From a checkpoint of a small transformer trained on Wikipedia: 194M parameters.
Each number is 128 + 24 x the weight over its row's rms, rounded and kept within 0 to 255. Layers, rows and columns count from 0. Numbers have three digits each. The size before them is the row's rms in percent of the matrix's.

# layer 5 MLP up, 4096x768, rms 0.0692, rows 1197-1268, columns 512-575
096:117159145147131158143103129131115104139110111166129103106142105134103114144101096126157102107126096170134133132162099154127117100124146201145134167128103148126164119103130144114143154146167135
104:123117118151123156148107123103135146107104128112133142087114164171080097101127150139154105112135136166139156134148129102133127123143122147132094118122119127111150096096137117158152152136121154
093:109141116106131126112152138123122137123142129127124161156128144151114102161132147139161118091151148116143138107151137120105108110111110142122156064110093145090103096107099166138104123111180096
104:071144149118123114135145093052126051147138130152109166110115133140124092176140168150145172166106132131102129131132129096070119139102125090159111144142113123134158111132134166118134108085132136
092:138156071137148127152138099135144123141112107133129108191133124124161158159130108153120119070112144130133122147136115126083143122084129086140119122119152119164111109133121119139165115115102111
093:143144109161127118100100158093115126079138116174146082121158141152099150130134138129071113135126097119132169150078086102107115145118128134134144120081083146154129152140160140142095152097118113
101:163143130153184115124110151119155118147096128154105107182092123111118127126163099079152115153095117137120074156139162139131142154145109147129121114171129112131158109167146140117089128127059144
090:135111127106103065155109115152117124121120136143131129142129157152108112089151134105123141120123121137117126162132101151134114149095138151120134161088172132134203120139124132135094138086121137
089:134114116140082184120095117136142107175148090163127120115121151102120122105142094132110160108153113151159161154105186114075140133170133114140134169130136149124138111174093115148165113132140089
091:158098125147142149138126093128129106121119063139141131114147129121114118088118136114128172138166136138156130124121131113095153105105150122120085131092115161139138094113123108137145094100128162
086:151162163154125123112139126074144121132139113141092128122094142152178144155137156130087121175143123127105125118142102144161092120096139124174103141124154146134105125147154144152141167141125147
093:107079126172122084112157113152178110110123128108155121148142144156111150114133110124107137186099123169160135121146148141156143118140099078108099128132090116092137120138158129125105158129129176
091:137112125128177151115131138192103100111094135105156127115109109107107151136123114136176156145140109132121125139112174119110168166142119122081146118139123164112127185187103146132108087121124115
093:122104152122128151143130129137150082105139134123096100121169159144148158196126131097152151128140125081136125138117117151137128141112119130103112124118132085153122155125128110107146136119173138
101:155087159149106145144139099168139122155104161121130143118123116137109144150106074114110093130144155086111116130138148173099137144139143131097106119155135082145152128107125110159172139119134155
104:165126122117127107121130156140123143150142141111098141138151125141131156164116102117164159093126139149125094129180165133130157121158119120137156173104102143133156154167128130091095142164136067
095:138109122156114165129119155101129136145140117129092118140131123137134132184160131158136164131068135144141103136143154125149177114109122163124138168120116071163161128135094136101090125141141173
100:094132106127156099126135120117130148195144064157132119103098161108118083073121152148133129140104114185128138113130118123102131133128122120172147139130136106127130128123134112148165140095082140
117:134166140131155091070172125103137136107100159135162121118150141115133117141120142119110121150114095133135140096109146104103117136125090136135128138094148141130166106153120149151135125147134116
099:130139149123164121124154129082101120138089178155059132074080078096123168093160156123117091101099134130143114126119135131139129152191148125143150081106132126123155088082094142105110105117132142
097:135109147130112123134163182130142116162131077107116137116139145138143101140118095121116165132143150122112124112116100104156170118161183152098121102140093151126099176108152155139106134148114154
108:134092137162128122156116062118111109124144141128126122164111113155113118104112168155118144107136154108125138102139148049133072171071169115127126093078114165154138140186141130087107138157086176
096:138142115099129134134117099083158117144106089133117094149161157097135118088151121097152175103105107109127136101119144176145155116207123151131104134182108158132135109116142111166063123103148108
097:121103105161128088124129143120142131141090126154137131124098142110127112129112100108158144116130096160116133167128111158115140142116122109080151097100173105097144171109118134097125145093142130
114:150123117155104092158147148144153117131158124145174094147142109114092121128137129104126094082157141185118154131141159145077153126151151115141121119212079162096158147095119116124144089153152148
092:139148109163117120151139132140137129138149123084140143087131092133109171183131136147129147110163095130123138119115135109138124103093109142090115154095127151125134167152142078118094141100122151
093:169143123112132158152135110169185104113147120156142105096148118108127125157052137150116141111086115167114142101160158115164101144098136137141146126193167071138140142112154116100131141104101159
098:189130127087202135136140101144131119118103174133124132134109085157138158070117158127123155119118120147135094104158157113169129092096094102123133077152142159150117135161130129119098111103163130
092:100134115146100113151156115147129154103117105151146144152132127138138145079086128134147178190114116127136133118113100109123124099112104088121142100094090147128108110188101107086096152136108084
096:152107082138121095096090102146134149105118140116096108117082133170158135134137152137136123101111076162086091080107120091155140147154133101186156146153122102097127114106179113112112114134112114
088:107113115158153104128130131092138121127144120098151129121161097152153123117147103148135138116103112119092105113094108145118136088139127119138102088081136127134163141116080113102131136139142139
116:166135115122145139133117153147137081170133149120099100113156145129120110116115185135151128115168125157106148127180084118119136148104138149116150131157091076106141097146126127097090090173150097
101:154148123157128089178165170153091117138124078110109124098121123121135120138121138161131151131127144103097150133118115120127122128125142150123142115098127152127153125144116138120089098159113131
111:118124122094154163126127091111137121134157119167148182175147124098162148091117158138151148132110121107104155132123169127154125122105129128155068125167106082079100081122124099073111142129130126
104:128133141152119105123116155148151136096103117131146115128104124131146139140141162133127160087126110138126130124112125126094152113150113149106127100122103119094123110124108127144096139115141181
100:117088118157136103132127156092117087118166088120129166152108136163155123152118131104164139146124116143144130163135106146138112151113123102137124127139129119105117147121143163111098101138083134
090:122089124118125151118121146119183133100142123108169138120109128146143112129155140094096130095146089161123121115145169137126142106123107135133124079105112122118133148118129148138128113070109160
094:103140101089097147112103100135142116117128096119136125108093122138091139101118149093104137127129167129175131121141088128127130143131103131143130135125125148121157118134121063144108138122177112
088:120165164106125106139153149145121129105126140125156144151132126061153093144127116148144130149119111161151124093189127125103115106141117146115181132130117139128116148143147149199116081132086114
094:151126132122153127125071115085132108100139141110153132129094129141145130141142141153101151112153158119169089127159075109131120161140152120137120174107149131150160120142158088117169153115137147
100:124161168102112165126151122127134117140131139134120132127126153151192130159116156163094099175167124148105156152124111131107134167091099145130145092105147121081145117107121109137156139139132161
103:103139083109149152159111123129128116073140109175144089100143140123106138157125144110097123109129094090135135096153120156094154125106125189112093172166083121128120159132117133103142122134092113
105:114125150073110159098160126082126120170135157171128051108095122154137122153103113131085079123099141103131134156135171117186117112120137156104192133164109142116132126149094142125138148123128124
102:114103118109170126079124122122128180195115165139120164164126134135128117121096113045118141139151102101159147168128099125098147165127099151100080113129113118168115134125111136080134107132136119
103:137136164113127172084143124096136187160128173129138129149097124147133157165079124121105120131157108160148158105079146083157109076144084139101164132132090137153163096095112121137144138104112083
096:145169096112138108126115101082148140106147110124178168129144112150048103137093143144090140125148115126115087124105092097113140131088084127085122110123150122107148146100123150104123145126147099
092:157122129144099077137114114128168142119117144113103155115163120104155141140163105131145121135121117087136162130099136141119091094160135145152127127144141108119100105120147082155105147146110095
097:129161111126085101119092113156122145093125121123156164115098127109110105123136081135125138134138128124136113170120109167126069083170090169097128165110152147147079144092128129145148138137106167
097:135115159135145155120121140148124169115171131126157134081130151106175100085145186129163130123160136137145090121136135079153143143152132116112153138135140127166122127118105113120173110134156122
093:113093127072095100130114143157123132150122153168153129122132162115110135095119135130116144135114117145160138120143120142143162150107174151126141136116132110167145137111148177135128170114147128
086:110118127105156084133122133137082138106159130167153124123120131106126142123112082094188125100085109101155178142121169110124140135125126128128170170120121099114120119132115129129124137144144096
105:182174155140140123116148075119120080156158171149087178103153111112084109109116126117148115131095145132128123124128132092154128151122128199106084142161135134106137127086143145085124113139131117
100:164104148132138116134106075129164127126159143137168147144106131173137125173121128129186114130136128155136141205158133091133171071149122139130161163152085128113126160148113116113146151167092130
104:122098076107079118179126102183166136130061129125165095175133132083152158167140100145124131122092126096157093179151141139143160111172106165138125093143118149106154102144179194135045097161124148
092:160135112113114108135100113107132170161099153137156125095151134132131126140072134143136088088117135099148135147138107145172112110082126156139122139118154162129155131128124120099100093151119118
109:091071098105120135162123112188122113112106110172125145157139114111149106145150132141119089154105164145140114145108145098147142125097093123133121120080135088156141101141144100121173122128116088
101:119133116154119106158107121131122129112144131146113129127137138138141137125139101115104156124128104091116144136099116162134115092144155143158156123140132148148147123115147153129127082105136133
094:147106139159101158088160148128186118142090131105117118138133116145136132166121097108172097175134109143101117082108125116129129119122124125139153155136152094109105129119140173114119121135165124
094:132113127102113138113093148087128137117132152128130126129120165134139049127132140130104132108131108116146142108082126100128117127089135127132144107106172148103128134143147180121075124084112142
093:121167149156135090130127135150151115159165144115149146103130133172104163099146179152109145158132151126134114156141109139116154138126074139187122144168114127151165105093160113097131145089158148
102:127137134177121153131158083145120128150109156149152136122140137086129147119095165115101102141163133117127140137097125114104095117144143142116165119137098132131148140118132119114174104070116116
096:116137125132155101095118133157118135142122143105144117117074151128143148098110119153103178125166134123092109120170157103075133148088118166115084158106114111146116147116148088128161120118079107
090:113123166155090157158117167160110126141150156154109139130129152154106147148117139142124105108184072134160124104140130105133139142124135123122135147125116121128168115127181127172123154106140132
094:108105172138107153150172117134137150163122114114111157128136167128111160169122122172086113092065069115126155103119165113125081075133130138126104135136156114139108142133139161140107191120130135
091:127128178113178132129127124107120076141157151096115154138120142126126137165114120131111131169111135083136112148102133075132133159131132117167169130098150093149117090109100146064124194118125088
088:119127124146144149114144118125136164100159135110096123119110141156137150134105113153081116104101094158113148118161146076146156130139151152119114119168106129158142135124086126070099135169141144
097:148155119122146140087136159116078164123137090099141120084147132129131147123121161102169145114096107147118141112133160147169138107122130125116155117108143116158159115147111077163057120096152158
108:110125136159174148094141127122149170104120137090108158141122121138122133131111113124171151135144147129094107102141116155137157174124124128151142183123111135110116167095138134142129109122125135
096:163107118102112143150130144157151103120142154126174109154148137127165102127110119073171079079125160084155119108136134137122137174134091121118136167126147124084116175138159132122163134106093117
093:151140156145137144109142118154144106133115124130088116142109091064116150110135147150109143085145092090135074107124148154113122120146116104102138091116127142129147167128147100116129132123108135
114:134115105139145156135084106165125088142105124130088157093130113165132148208107148134103170103147116114153100147147139131118045106148083110133140109098073125136137143125119111134121128099168109
090:095093097121141130162106130147082144145109121110126132143143142145123117126144103143160110102130152134122135096152146157170145112135143120103144159107151124111125145145104072129171142132108123
# layer 5 MLP down (transposed), 4096x768, rms 0.0646, rows 1197-1267, columns 512-575
103:092139144152106147129119097112165145158151132159148113097123136114100078159102127148141117143118141132131132142107150171148128123136125175154148140109098168136117110092111127136136140156130115
101:155127105130130115134106156094124118102089123144135123141115152111137108116113129105114140123115122153146132096094105109181090099107130129158104112099128142092127118121145126173150170145139168
097:118134113091088149114151102138093123135146140151129105137132121145114155156133153152151163157150140135131127125140173168106135118194104135112142153146186092161130127159123124136140112125153146
106:125111116120130117104131127111112111095116113141126104159147106098091156124136109102148111121155112130123114060131105121133108162102183126133140107154138114137108141099139123129163199157119135
099:141133108093122171122122099180170123134082110117088108138147111080119104158097104118150159102087112139133117142169088124131120077085102118128154078101101146135127126136161145123170098080194118
101:116110128132128094113163123110062114171124137136116101117171162135128137105146138100144118109138113073105115088138118144132083083125105151115098152076122130123119118090111123140113133093081146
099:130147118124132126128088144121128163168156086173179096084157105070136103167151119150156094192146148116133143148127145124108128132140084119114146112117149099118148101152105130098116128134162146
097:130182099118132115134122119109127139119114141120168113149117118156130094119129132137141111129150148176068134145121087106130108135096161127111109086092133143172153131093100098113098088135164135
096:123115117164109114140086105113168113074114094148140128114140150146107107105109074153104159130144133120121148137138147127119131120131081119124146101127128132114143136077133143123139096130106143
100:131149101141130132121120104119135127135123138131105170101145121135109108107089099190131121115136168136138151101140130131134137141121108142131084126107125141135154193140092089148122122160121167
100:164171112089113102074140156111123135111105142117140149122145159132107146133120161177113110129108114122141139146115157109131168126081142158117161167131098135186121156130141114129127123119110074
095:145153077143143080076105133084117111122110106148146166121124162116150152103152072111106118129134111195121138151103106103098149126116164153100138154101103153138105130101120103165177173140158076
100:137136119165128113150103078167145095117108158128138113118122150116126141155137104066162104136138118161095164124106178112129140129148125096111088114122125119095125153166091107118080128126157118
095:118118095135091126129137179137131129102155104148079126106126119162143110106162146135112098122138143111124141173130143129135118135144095129093092131132149119150150121141128122181165133158118097
100:081077173160143133107158150109158122161164132135123125125140106139105154090118178098093151170135136164126163102078173140087086129154148107112121117127117119143132139075129150134108122125127150
104:149093114136113144128117142150137078076127134125126129148121095079141116119169128105116152099107144089142132168123115098128147128126126069172119135107112108109130120116180089152104150161092115
099:129141098109116114081118141144152098125161096098160132165103112125164092147122118094131126104128145119145125171118108116124137141130161143102133156131114140129098161150128136107131117126089127
098:155108100123109125098136128109144121128129090173122126115104147140113128111163152161121158098129119131123112144123165125120152120117098145160103151118137138137143107139083132109155119110131080
107:135112099139081124127146098132137142126125097096126119117121103155133130114145165150100099142118119163104131152144113091134115092140116154134131076121143122115154148146138078171121130107166106
102:160125114147131111124105127137097085171103138126118125110133159114122102116118109095103117130084093115084077139092140099106117091125147131122123126118109107144130116158156140149115144114170111
100:140121131165088136139120127170164138086136150104133143123114145141132089128143099131142146131116115139103123100111155122158128170135124139131131146111098134124153123119119142112128146147074073
106:146117161144121141164132096132103135152160126101122116136142148148120135093116149101120132135086174158079147111148131147109148091113145084112158120097140158139079111128120102147157132130157166
102:097166165160079103104122085176143142135074115144135134095150136137130102114148105150113170075151130122129140150129110171137081110133121147120140162145141153112151141130120126176103134087168127
101:127137113128144162108180107153139139082115143135152150132111169163161090115066134158111112099124149127116135166146113136129109145103113120117127105114145101123143153129157165145135110105071152
104:091110162154164117102105126142107159122131118124127161116135123122135108107122131134126123149155092148142138139138119140134122093123112153091102124106128144167088166138147087138102112181213164
099:074139146134132108083137100131149145144122150119105132142115119126094132162153120091120084127148155106102145093170142101132130157121120143130130115118109102144110111138141126138088090120148112
099:132151145116111170128136155128122111086145110143131121103139121153126141161151139154133120124146135168084093131125126114163126109123138143166135121112118156187155128111140077136109094098124079
099:113107148153091105120146148124137127120113106115165116161136134176132142086122160143144127068130106120133069091138132147143128082122116095148114135114105144158096156147117136152136146131124124
098:132137126130152157126139131117117106112121147130139129112155101193125066140086133143134156108069116149110165174124137102162120120160131144173139138167092155109118107086098167141105099131164081
095:114137135127086159116110107102147114143113123098118156119093148140125155108132131122120146129126155159146181148145102122155100108137084107134149130145139150099088097104168103115147114078123194
094:100144164110126101113136114122124167139144120162114089147073142128143123082119116111104118099151097154096108137118076134115108127145109136123167125133127115119142123129158108163141114120118152
110:111113139119159163096109107131137123150121123081142114156147150118167101119143137126169153126123081092135163117154090126143171165114147124120122141133163048164098191107116079131112092131161099
102:132138100134151153121095178124072168113091156173155154094131150108135165188144110144153119101088095179117142127120115111123143151135154125096112113079100133131150157110091153149144123172168143
104:137140135145164185120172122103121200125126143131156179163138181090113114128122075115119095115155113120140115108108164133119182107102118115149148127177112123122080138132134140048173130123106109
097:141110165095113128152151138113147122145093120169137151112138143072139125115163153113115127138073156114121091104142132116118138138166165127079126120108112124151132114137086131145108107101132116
099:120147185087081109133144128134127168120140131119139127134160160134119162106156155145144109138115104133142130127111160115086094159136145174132099122119151156067158125172132143143107125120143122
097:162105137065116129129181148123146144168096130094121099102065145136110177130126077113152148124119155122143116151156115118131172115175105160145090147163085190125109100155080129088173125158088159
099:146121163107083138139106108122128153131083135103109133144108090129147112105125107127150121117108128108134136124137140123110103145118183105088137136119086108147157156141104114123126127153148146
095:146163134133127121142117096130115147178129125132141116193163152119121125144151146141139135074147130107073159126102107125118154104129146115138177125147155121086153120142118134131141173118113116
101:134164072117105137045111135137150109152114093111138129128130148093130131128121091143117114075117128083069129140127120118101142119155135186143174135147104141143115133171139144121148120081144127
102:111189135132113125129104117146128129135109121149097111131144133140122112126132150120165150128152106155139139119150137100138151129140148113170090134105161106131131121150107125148076150136121105
101:141101095120145178148135061104159080205133127136145104141138106122094109146139120103116134140112151156156113133159143139096121123145146185095134143142085115118132163142104132100094137143113082
105:099113139084146160105166163120103173147121133129126122134109144115083116092124107162091116089100146135121151163166136146131107151114161135145118094087123136135126114111146139120078128104170118
102:128179137147089122173107134174118118126130156109150147137104146135132170114115109119085100146117153133106127134119144123153185098134123163128154106152140158106128116148081189148103139147138114
094:146106117123090132116134091142160174133130152134115112099121125126127134137122156152130131150063132127091127143138159078135135152120092115121121104126137131107162103149113131202116162113125119
098:191151124077122143166134119101146151085163153120169122070159117139070119132146176163129113142128114134140119145120133121151139114102159139185144110186129104119130150152140140109123124074140144
099:145132168138151129101104147151135161158136106125070167148160106114110149131125165084094142120155157161128128097113109137144122104131125106152127125116141128130129152141171091165131132114148164
101:136128102106101143137137117094107112105098146076126115073169147148148073072111108137116126176159123103138141130112141119125078103158098189110115134140129163126092114103113125153154113118086077
099:102141119145111139125134168175166143113148143122167112110148094123155138148197132115113121123160168125119125119150087084133116155108146125136106111104146120155091143119173159125125124128145125
099:155175101134114132116132164083108125156147130123125083120138113123153086154099094142106170158117126163120125123142166123141133122102130090109147148170103143123129106165109110120124086154113151
097:119119089123104107107122163126132157100146120132089114181101082108138141136137123143122158123078131138150113158131129139134144090129115119123185136098141177148127108129138143127141109145126083
100:130126145128125142139152129150101154154106132128137132162117118145143107117113131149108138112149090096118106120099137114164146138120103101105130146091122126152151131169121145167132120110151062
100:106135145134160160125145092139136143107118103159073099131149086100091145099145135111134080189106134136126080140107145161128141132101132097157154109109116125160159123130162122112139131072159125
105:145152140120098141146133121101151128127153143097167138201131129147106189125123120097139137169116140133154133168100162084122160096118100136147145149129108106167141118142174154142089124130129141
100:124142121091062092094151088137131116164163150143121152141101125106084151123086125106127128150079161153124162093119154140080166127139096164080142151126127113152137089180143173154145112106150084
102:131144103110114142140123116119124157139166125117087136201192122148134103125121130097091098129131135164152117162170154172165088117110115124107090087144116115143079133139165116147139152124088125
107:126120122157092107163132086142121121099148100133118121162120134134130150159119130070100130136156185123119145114127150153158124115138181160127134088152140154143063167116169121149126131097090117
102:138110142144068114102164135151145145126114138118117115140171147144100114123140118110116104124167114122108125146140123146145118128157121112173116125133118157143114144097118122079135117133104119
098:100126116096141146149142146140123127114134158119127138134121153168126110155130155140115117137108107104131105137103134100068109127144154134134132175150117085166159195144110119119137166106119136
099:133147118152129157129103126139148112101114129084118121106156142091121158113141151086115121145080148139133126137145119112131082163100168109117091132176153073109123108071164133104129100132145159
102:108095146127102109094161131102162117104133103109133167101130152141113155176111131133158148119145121143131145115090108109105163152132089135097155122119133094138134124139109150115059140128107124
096:119132139098099123130113163145116095164148166119104129136158163144122111132114103110159096136133115129164108146116129112148138158150146112093121118158086123182131114124068093078098121171126122
098:121150163107126110127129102109127106143101090098101098116086118116132101137150113087153112130146120109125110096130098151143089143095132094153148127154098154154105123133135165142118094162179118
099:148085189138098133121129150156150123138148120137110137105133138119159113145077103118156139119148108156136128115109143103085144136121154129147117139142141129136178156109114133132169091129119153
098:099136151128150104091138142169134110097136131077129147149072109128124160133138126150134142132095127118108140090109145155147119113073144169099140123078155137144083124136123104152161185176130122
098:077154118098116161143149123158114159162127130185115152139132102133094162105116121132090108109108116124168146146133167165092107156185108167138128115146115147080107120172106116148109080094125105
104:141109102137114141117146141141125126137106145155123085124119116115114137161097135176174142203116115139133148099147143122183103095153141118140129101116117112142169085130152114120127165129125107
103:161167113118109109170133133159148065107109108123110108093133130124122088137121159154138134086110094148067101071164074134120124147109119130135090115138135120130168118093103163101119108165067169
101:124172132102098118150147107120102081091114134099110103163157105096127148099103166101133126122108098149160127117131108137101096143107138117146147132108148176117162122116128133146108134143113127
098:135139135098137151161166072153107126090142113135144097146124151137145131090142121117108125111080121094172148130142164106109154160089108076078154138104146132160123150116130122116117164145146121
105:097106176145136140108127127130122117103195108109116087139109114146122136152121121126182174117121155092124124110135143142125116089127163128149141081167169117126151148170126126110106097122147105
# layer 5 MLP gate, 4096x768, rms 0.07, rows 1198-1268, columns 512-575
103:127120131128155147143149161136127093144127104143125089139146143117141139080154114105117101096151139107152071128103128160117162144131107124149125165134102102121149135136104177118113156125124152
092:143151090056074082151139113132157151139101091156172154168138176162178133146130141160115122125136113101122112095110125147126078127123145098172116126141179127104123129122096078161100106127097136
102:142114148147126127148113054191128172120103160101121089090099090162160145127146149111117112110138095147137128148121130121163097119128092158102196086112161130136135119106070110163131160153119144
094:145124126093111113116113172134098141165158133114112114083127143113107158132167145099075130125176119094125113129088170119127150101142132118104148162094169123145153175096137110137160146155106144
094:111172090139169109115111094075119093113110137140140112149141189155126135107128156154108121120118117109120154132103112115125131146111146094084159128127115102104186136098100125107121140084135122
102:109126136159137148125178108116121127107128087133165110141138125106120122139129096138122131105107085115115102140136142121129153105115098109109134158131097159144089124133126095112119155095144102
092:121154194103133106120117084165113133129104135143126114142146147119143083104140103129150120120153106125103097151113100116131136102094164148130133110103149132145132130155094117153104118112123144
089:096119112115143184140115092131135090179156138124110156133119152144179142123062081151126192132124139149157141130111133128130133124143112155156117172119137133097165128114108120127124128098135117
091:102136160171128114125135113096107135089132089122103138118130125115115119129149098135165098121187097101108119136127146127059125099122103146189186150122114142153122105127113132126132141090134131
090:125155106074082147140155109130127119076085154118118070128074104114122158094121125114101147127126118139102153121100110097186133139138134174125129093148131106118144079120093135129123095115122151
094:143166159122105133137100123133129168122136099153169159110198123156114105115125107101127120120121145065099135148149121114139099095081156129152162114145132144116114126129129114118157126093164126
089:127139154138128154138099133105143155134147139118138143147153129142147156124115135130104144129147155136134154131158158152151104106143132140141159105152142104149148079117125183117157115144175145
091:147139174115106127128132096145114114133104180120129150157116104112114134088126095133167142137121145130103136111100095131129131139076180092135121132152082114114137109124110130094106105120094155
099:092141119145139111137100104086165103133158067136097127140082136157119133108113161133123143066120085143138144150152103052133176154115140104120114116161105119130142177134112134129147136167139109
096:098134113101154113107134142120130176131084144116111141094157154147154133100107124104160138126113114131133149105145144126117122138086128159107168159128155138168128100161119147130125107175143132
090:127141131142150147110122152112089130095166084075131138100120162125135098131106142111141137168136117095154124154106150129124080134120149147131148139115145121131135130143126107125150149095123111
096:136115140085141155119107114102196125162135148145123145124121132122120098097118143167103106161152090161095145156107092111127146105141106155168159117116149147119123141114128112141167129143088129
117:111118119097099133165113132159126158119132100079135132143187130144117163096112129128170098144145108139137128137162124103158144141125145108128138120127138149143140109134101101117163165103123110
095:179106122109102129138120135149145124170138106148139113117135158136138131135125128118128164111154118097114180135108081092111112126064141106100146148133167120118093158125158108126128108124142116
095:124100135136173120124122099102113124158097105103122147120113114133157122125104144108124106157147112150095157143149116118113055154091089145142123178128147092134150143165147118149127155114133148
103:133134142166139124132170102144115111130138172148131101125110145137159101125118155112130139128134156139124142113179136151151092123089115148119121120130143092163140099133120143132137151118114152
093:146158126164145133112129104139151102112130139102128138103127146112140117114118116120136161141075126151143138108118152169147124129112081148087069135103112156127155142165148137162083119146158110
094:191090119086080122095101099093130143142169068113112104106096161091124123094111124145104148122099122092146125171143110139083096128112154203122126100140160149123153123100126121095102120111076148
120:149104132147136157127147135151100142128159118108113129103135086185117120131125097122121155141105134143146099113109126100130116131105112092139133127105129078137122152161109087168114122117130152
090:136115091117138120136120107161158111162113099126183125105141094148140122150101124148172097144122119146123141139138136128134154115104093120070148104138146112154157162130137071129108116123101131
090:158087134138132115120102101156136193124141148135119093105136085126143102128130123150153129088129156074091159141107139125152134171127144126089098136139101131159124156127088134120099122157158172
100:129156135126141098149086068103117136147108131100123144140125133110133106190129120116133121161104109127132126158179110168126097134126119151134145160134106109128131118121090134183147140144143117
092:139167100134132138135146158150128152113133097122148160159103105128167090083125124097130133175125113115147132136129129121086112165140113134112122158124130135092100109147129176115135097118128160
090:118127130126113081079116141091126128115137149139144135177129150142090134110133142145141077132138150093132143104134142095131130130127144116150183173111125124105154110094119099126100155140141114
088:156129172125118160114098105147142103141131121125137103119117099133117163150091119107100104137102125140132150099156088090136114155124138154123114164148140092122130101121147129140146161146119138
118:110133122110131091149094125133113112163132144138098113117153140129116137112144163125134150143150112149128165106173119126118163138125109116141127115104113097121086119127094128069075090151148123
096:092126111126147126130125089126129160135104163178111113148152142111150146158110156073126094132126123124151153144100111161125129170105088103109154134126084096113141119147118099135151149130124146
117:158101107104080156154119098117154101155136139176134161142139165165127120121114113160140128094135131121133153086154164135126107123130147153112067142136141087122136112107157095095124150104108149
109:182091176137155139182115132127111076114136098143131086152113130097128086128154132135133130119153074119157162108150132182155145091136098139113124154119131148137113127165132115112158108108139166
105:138107090126086067129146106160133162134114143097148083136123084148144112149143142157111094103109111104138121111123150137111142156130108168131133110118156139107121098139149136127118109149163158
091:166151123145166096124117103127134142123152112139146125116107112112139109097100138140118159111126169159144117121155150117110118166151137099105149095136104088135154133114093125134082161162114155
093:147150116103128127150101152134110106132108169138125088109141129135122130150140132167139112093100087170127120160148126141084153176108113123151143118129091134083120106119165130113094074164129153
090:149142105090111126155179171093105133096170148148130108124144138155122136135106116080118163131115144084103100122128113118158120115099164137126117142127100163131127144180141129148120102125112154
094:180131145127169121134104122117134152143098117107084102157111147109143136094133130138160086128148106140133117134132088141147147123175144140086114166113121133112128161137090101116142129138141096
098:135133152097133114135127148115152150142091156121091145101127150125147124117103110139115111113155115129089114124107118158133144108156124138091129114120142127135115113110158107154121139077128150
105:130162125109151161159141101141163076100109117183159125114172125111156140191142126125120111102111125124137116077094096133083115108110112178124109171163128133111116135113133139171106085091160124
101:154122091172156125123128114101148129103121146115184139115164128150112129112115114116161122089131118120133116128115098096105123108145180119080091138116108116078147110144119113149132137121142121
103:124144145145079107196094133152134144102115113121133110142116099164133170149121134178112127112118145112166123152166111182074118102108145136151116102141131135141143098137137139134125108137127088
102:098094150108106092122147166133152101114122151121170121149161129145167099111154110114098139125160138091146122144149166160111109137087112098148091118108099153131084121144120104100092165100160099
098:125133117113123083141105085131131122106139086153133102101128121182142109142121083110141146120098161131126125094123155113091149147144166126180157136114130148146146127129118116098156139082108102
089:117112138109134121148123054124149138139109140101139139132142135130111130112149101139118103140119118140134159137108130171120135163142129152159089089121132124126111103123157087151139138160155130
094:129152120127114113099119113160156160122141110151099120151102156124110139127133078127138164171133103131147153115082155133113149130150126161116073124114102118100115154153116105120108109113143095
096:125106122131124152087092144137106108098121138114136103128109127124123125107117116112143084149123118145095134133191123110144130099135123099160173127133147106142141142100090167136184121137140132
094:165115152132066123148151154137105121112162118145165121158151162161092101171121156151133152134131104111163119139107096110166143131091097093158133168149120145091149146154139120154162140114096118
087:112126115137138160083120108129147166089110100156128089120159140172126061132103167147117118120149119141163133144164112131105134083138145124119157129098129122126157091163170149127120123141124167
100:121135148170151118109125085164129106100145125121090150075114154165125122098127101142121166155127126129102143178130071113129086177132146165165135106119168161129104121124134123101160140116139131
104:107103088140150154161133134160144127143135179122140132154176129092107137172127094156102114127146149116085107121131139170077087161120146089080163144097149168163114105127150124104110159119150133
094:111098131136104149119125159185132151106138165104126127115202108110110122110126142157140136153155080169114115137150085112121097119155107143107102120135097130144141061114142139146099157145096121
088:168105148136114146130134141191111137131135145127145148121128135124134106151123123137122096110087089120174127143101129131120086145148127103173104062150138141199124120136138120148148147129089159
103:130112106079130134147139117137103122158076124140152100114185131103094125148122110094138128146113101153143119116155158108129122165154145106093103108124131145138128116091170107133109150163121091
101:117132155144137110109144111140092143131159136154141128124137120116124076132128112168149179095116118126174158086152110144122128071130155130100146168136160145132139132106119162176145111127123102
092:117108164115115108127163122124100117124155169171119099142129164099130086134117145128145100137182124172104160074152147139154167138111164127190113163155124118141122110145107161130089168139155131
089:132123141152143121190153119132144138115152182147102099155116101091129138113183147109113175124120128143105130158096148138136113085106119101114115102090085106123149114113113137134148118140116137
091:116116164127134113157165131141114131066135076124139118135141126100133177119122172130163116099128103117142134139140142122136164129122119067136174106101150152161148149100152147130164152119140119
097:106164123151084162125140088103144097132098178162165105143112161112140134153140143100105101172095165129152120167136137109178118113162113134137112144172154102145107114104145162104098157116146143
093:120107132130112087095124089148128137099138143129113146154110076092133150091125146138147095154085105098160162150147142126089112135137150126139080134123155097126140146145099107121153151074149116
091:111171105195130110128162141139139133122121107118131133128108090149128120151106125116131099135152085100132164099155156110164136133111152170125177169122116144146145167093168152111157136090123144
097:099109135124131121094106154163128093124137154123157142114148128143114078129125094146120117126123158123149161134111132118105168130147118106160097084134156111105154162154114073127106145139131135
090:147138121087104142137135113131078110114113175139117130123139115072109098119127112165102168089153168098127136127135181192116120126114143180114148099099113134142105139171124140147134136137124143
087:106154094136140099133123099161090094154138128176098117111156131142110109100137131130151134101126113115124136121124129150163105118142142094140093117108153153118109099127140098135143151137127106
092:144116147090164132124132136119169089135120151125098140099136122092126133140097092155100117099107171140173113150157127104140131118158124134172132095152128117093114157121114129154117132137134103
106:151118150096093103151126106129092147158123100150138129125144146096148110130145148109125129119097132089136151171111143136129110125131156164117125079144137142153176135160131100127128102137182152
097:124116129127153105151141130121100156129140112144134101101114100107093112138149113138116113142140160105116113158107132142117153097150118136141132140106138152151116156104167089098088137140143153
095:139119088134136107124099149153116155123079135144152083148117110126132080088068099147122143170078122085147108144089097122158142125108181125156123140140130101121142154142104163151122134173110162
117:114116153161125088111148136157134153127134173112143134170097141102084147119127090134144102154114132100159144130124123099137082124104110099124121141104104147126143090097122116126090150114109157
089:110108174088161146139168094127104121132101139102134155144124126148150126150134094098141112173102100120104174156113171108127134125145147109158125160121142147092087138111108137087135149131131081